{
  "num_hidden_layers": 8,
  "hidden_size": 320,
  "num_attention_heads": 5,
  "num_key_value_heads": 5,
  "head_dim": 64,
  "intermediate_size": 1280,
  "vocab_size": 32768,
  "hidden_act": "gelu",
  "norm": "layernorm",
  "norm_place": "pre",
  "norm_eps": 1e-05,
  "positions": "learned",
  "qk_norm": false,
  "attn_scale": 0.125,
  "bias": "all",
  "tie_word_embeddings": true,
  "parallel_block": false,
  "init": "normal",
  "init_std_qkv": 0.0278,
  "init_std_o": 0.0345,
  "init_std_up": 0.0398,
  "init_std_down": 0.0398,
  "optimizer": "soap_variant",
  "learning_rate": 0.00877,
  "weight_decay": 0.0,
  "lr_head": 0.00597,
  "max_grad_norm": 1.0,
  "warmup_steps": 200,
  "schedule": "wsd",
  "decay_fraction": 1.0,
  "decay_shape": "linear",
  "final_lr_fraction": 0.05,
  "batch_tokens": 65536,
  "max_seq_len": 1024,
  "doc_mask": true,
  "z_loss": 1e-05,
  "train_tokens": 306100000,
  "max_steps": 4671,
  "dataset": "wikipedia_en"
}
Each number is 200 + 40 x the weight over its row's rms, rounded and kept within 0 to 999. Layers, rows and columns count from 0. The size before them is the row's rms in percent of the matrix's.

# layer 3 MLP down (transposed), 1280x320, rms 0.0397, rows 490-498, columns 160-239
098,230,144,154,253,271,222,206,217,175,246,182,314,145,125,195,242,189,238,213,208,225,203,199,207,190,124,212,167,163,167,136,177,143,93,225,272,210,133,232,147,170,164,184,116,281,206,226,238,202,229,265,219,208,166,150,256,210,179,240,220,182,253,175,270,280,145,164,211,187,175,117,177,229,215,267,142,232,171,241,221
102,158,275,181,185,265,193,268,255,229,168,178,188,185,243,196,201,168,137,206,243,251,256,207,269,167,118,161,206,249,121,206,136,117,234,198,191,234,163,203,199,226,242,179,198,221,158,160,212,191,177,231,288,173,199,130,233,156,142,240,237,219,208,240,204,172,195,217,222,149,188,199,251,187,204,170,234,260,215,205,224
098,110,267,183,236,202,215,167,182,254,188,215,302,197,178,198,232,234,167,215,191,236,237,204,241,236,194,149,272,223,124,220,228,146,201,257,173,255,160,218,197,243,249,177,162,190,189,128,192,266,260,147,156,228,206,221,233,172,167,183,158,163,168,144,245,220,240,203,188,90,202,165,172,221,242,219,208,182,227,190,216
103,176,264,244,203,215,206,226,254,210,221,173,199,232,189,271,146,170,180,232,183,251,255,204,125,249,236,235,185,166,176,230,132,280,203,211,203,156,218,248,248,140,207,187,188,188,231,184,209,256,186,194,184,221,164,260,185,196,127,268,185,219,160,196,249,191,273,234,207,244,196,286,216,210,186,157,304,182,236,218,196
097,124,154,214,212,229,121,183,187,219,227,224,210,128,231,234,156,274,279,207,118,247,226,255,173,217,209,232,193,196,191,204,148,151,152,178,165,226,168,206,234,205,217,185,239,213,176,225,165,192,230,230,218,231,153,185,226,246,233,200,182,203,251,180,190,197,230,195,175,136,212,165,205,174,114,239,217,218,241,252,266
088,162,219,207,266,153,213,231,248,294,168,255,191,188,196,217,214,128,202,215,203,269,122,145,233,201,114,170,134,237,236,185,161,234,187,253,224,263,130,215,212,238,224,190,124,189,233,200,257,265,161,157,164,192,187,181,151,139,295,155,216,168,218,213,196,201,156,245,183,244,229,186,195,221,142,260,217,189,191,196,253
101,138,237,195,146,249,161,189,283,182,192,210,280,187,244,202,207,242,174,198,276,230,209,240,256,227,202,237,209,176,189,202,244,109,166,128,208,214,163,222,219,228,199,248,173,246,180,254,172,137,205,225,229,275,223,150,180,180,258,269,210,207,216,262,211,180,202,179,193,181,141,204,238,233,240,150,249,157,193,181,226
111,286,202,246,242,188,214,215,227,182,170,225,193,168,221,247,190,218,213,261,203,130,137,214,276,154,152,212,174,186,246,246,203,208,253,209,173,201,268,219,220,209,222,258,194,156,221,216,240,235,161,202,229,248,188,172,153,206,169,261,230,289,234,212,213,120,182,150,260,134,271,217,238,189,213,171,221,276,190,161,175
094,222,201,212,200,196,212,222,197,189,189,151,189,193,175,235,206,195,178,176,257,228,197,181,144,210,182,234,147,175,200,150,194,211,232,127,189,253,252,195,183,189,194,190,202,174,165,142,176,169,137,215,184,263,160,236,227,203,215,135,192,186,174,189,178,219,182,255,214,185,129,227,137,190,139,200,110,272,165,205,183
# layer 3 MLP up, 1280x320, rms 0.0398, rows 491-498, columns 160-239
109,211,297,171,152,190,182,217,247,229,145,153,192,224,246,159,289,161,218,185,237,195,151,200,230,104,208,170,135,172,184,175,220,158,193,207,149,151,258,202,230,209,196,244,235,147,183,167,242,288,207,107,224,129,191,233,212,212,230,225,198,154,217,226,212,181,163,211,226,196,179,230,181,208,153,151,208,112,134,111,218
102,234,207,161,194,211,239,222,261,277,167,158,269,176,232,260,164,260,229,296,131,226,199,163,187,278,254,157,230,181,207,225,180,81,196,262,184,195,200,209,164,220,135,219,193,165,192,155,210,267,125,161,270,167,159,181,201,194,220,240,163,233,207,170,218,268,216,223,165,190,255,157,205,214,189,207,212,152,200,179,170
101,216,169,206,185,171,217,184,261,214,230,160,175,276,123,236,212,272,275,218,189,205,210,200,175,128,233,244,175,87,205,228,186,171,221,226,198,210,230,206,177,241,206,199,236,138,157,212,214,187,161,210,238,160,240,259,252,191,216,248,245,137,220,195,202,270,135,189,200,198,230,279,126,184,265,138,253,187,169,225,229
101,202,202,239,210,235,180,247,191,173,195,186,148,187,163,238,156,158,181,180,184,201,204,209,209,224,192,134,174,223,215,210,81,152,186,193,271,229,174,188,227,171,144,216,155,181,189,224,170,209,231,155,206,233,195,312,227,202,254,122,170,154,249,223,196,230,224,183,186,230,271,188,216,153,166,268,132,199,223,176,199
095,207,185,247,240,233,210,173,126,190,122,243,230,188,176,195,220,236,334,224,252,133,252,232,177,226,206,204,200,208,224,233,229,189,266,200,232,197,159,240,160,124,217,239,254,97,197,220,162,173,185,141,292,232,229,198,218,214,177,187,190,108,208,200,179,216,196,179,183,193,228,218,146,241,193,237,181,126,217,180,210
100,252,165,135,128,187,207,214,196,170,170,144,200,202,238,155,155,199,225,205,220,284,172,191,211,257,179,162,120,175,216,204,189,144,165,255,176,166,165,219,171,255,258,259,190,169,210,226,154,213,139,213,272,186,147,243,155,173,281,238,158,242,256,221,231,185,165,205,224,230,218,222,128,257,195,207,103,255,189,146,127
114,246,160,219,154,253,155,215,221,216,232,256,212,125,187,249,219,220,235,167,147,186,226,242,187,209,192,180,195,255,247,232,183,268,226,127,229,183,185,166,204,283,197,245,89,156,234,183,186,202,124,184,155,263,184,147,193,222,151,182,185,222,227,314,213,117,197,166,198,181,229,184,226,248,151,190,168,256,192,181,198
095,198,145,254,159,179,185,185,150,232,207,197,160,259,245,240,147,189,176,198,168,281,241,268,190,162,206,230,199,229,194,224,202,153,188,235,142,189,191,306,90,246,175,159,172,182,220,184,168,247,162,213,209,196,269,193,218,200,273,180,212,176,191,184,205,218,224,247,209,186,191,255,254,257,271,196,176,168,194,186,126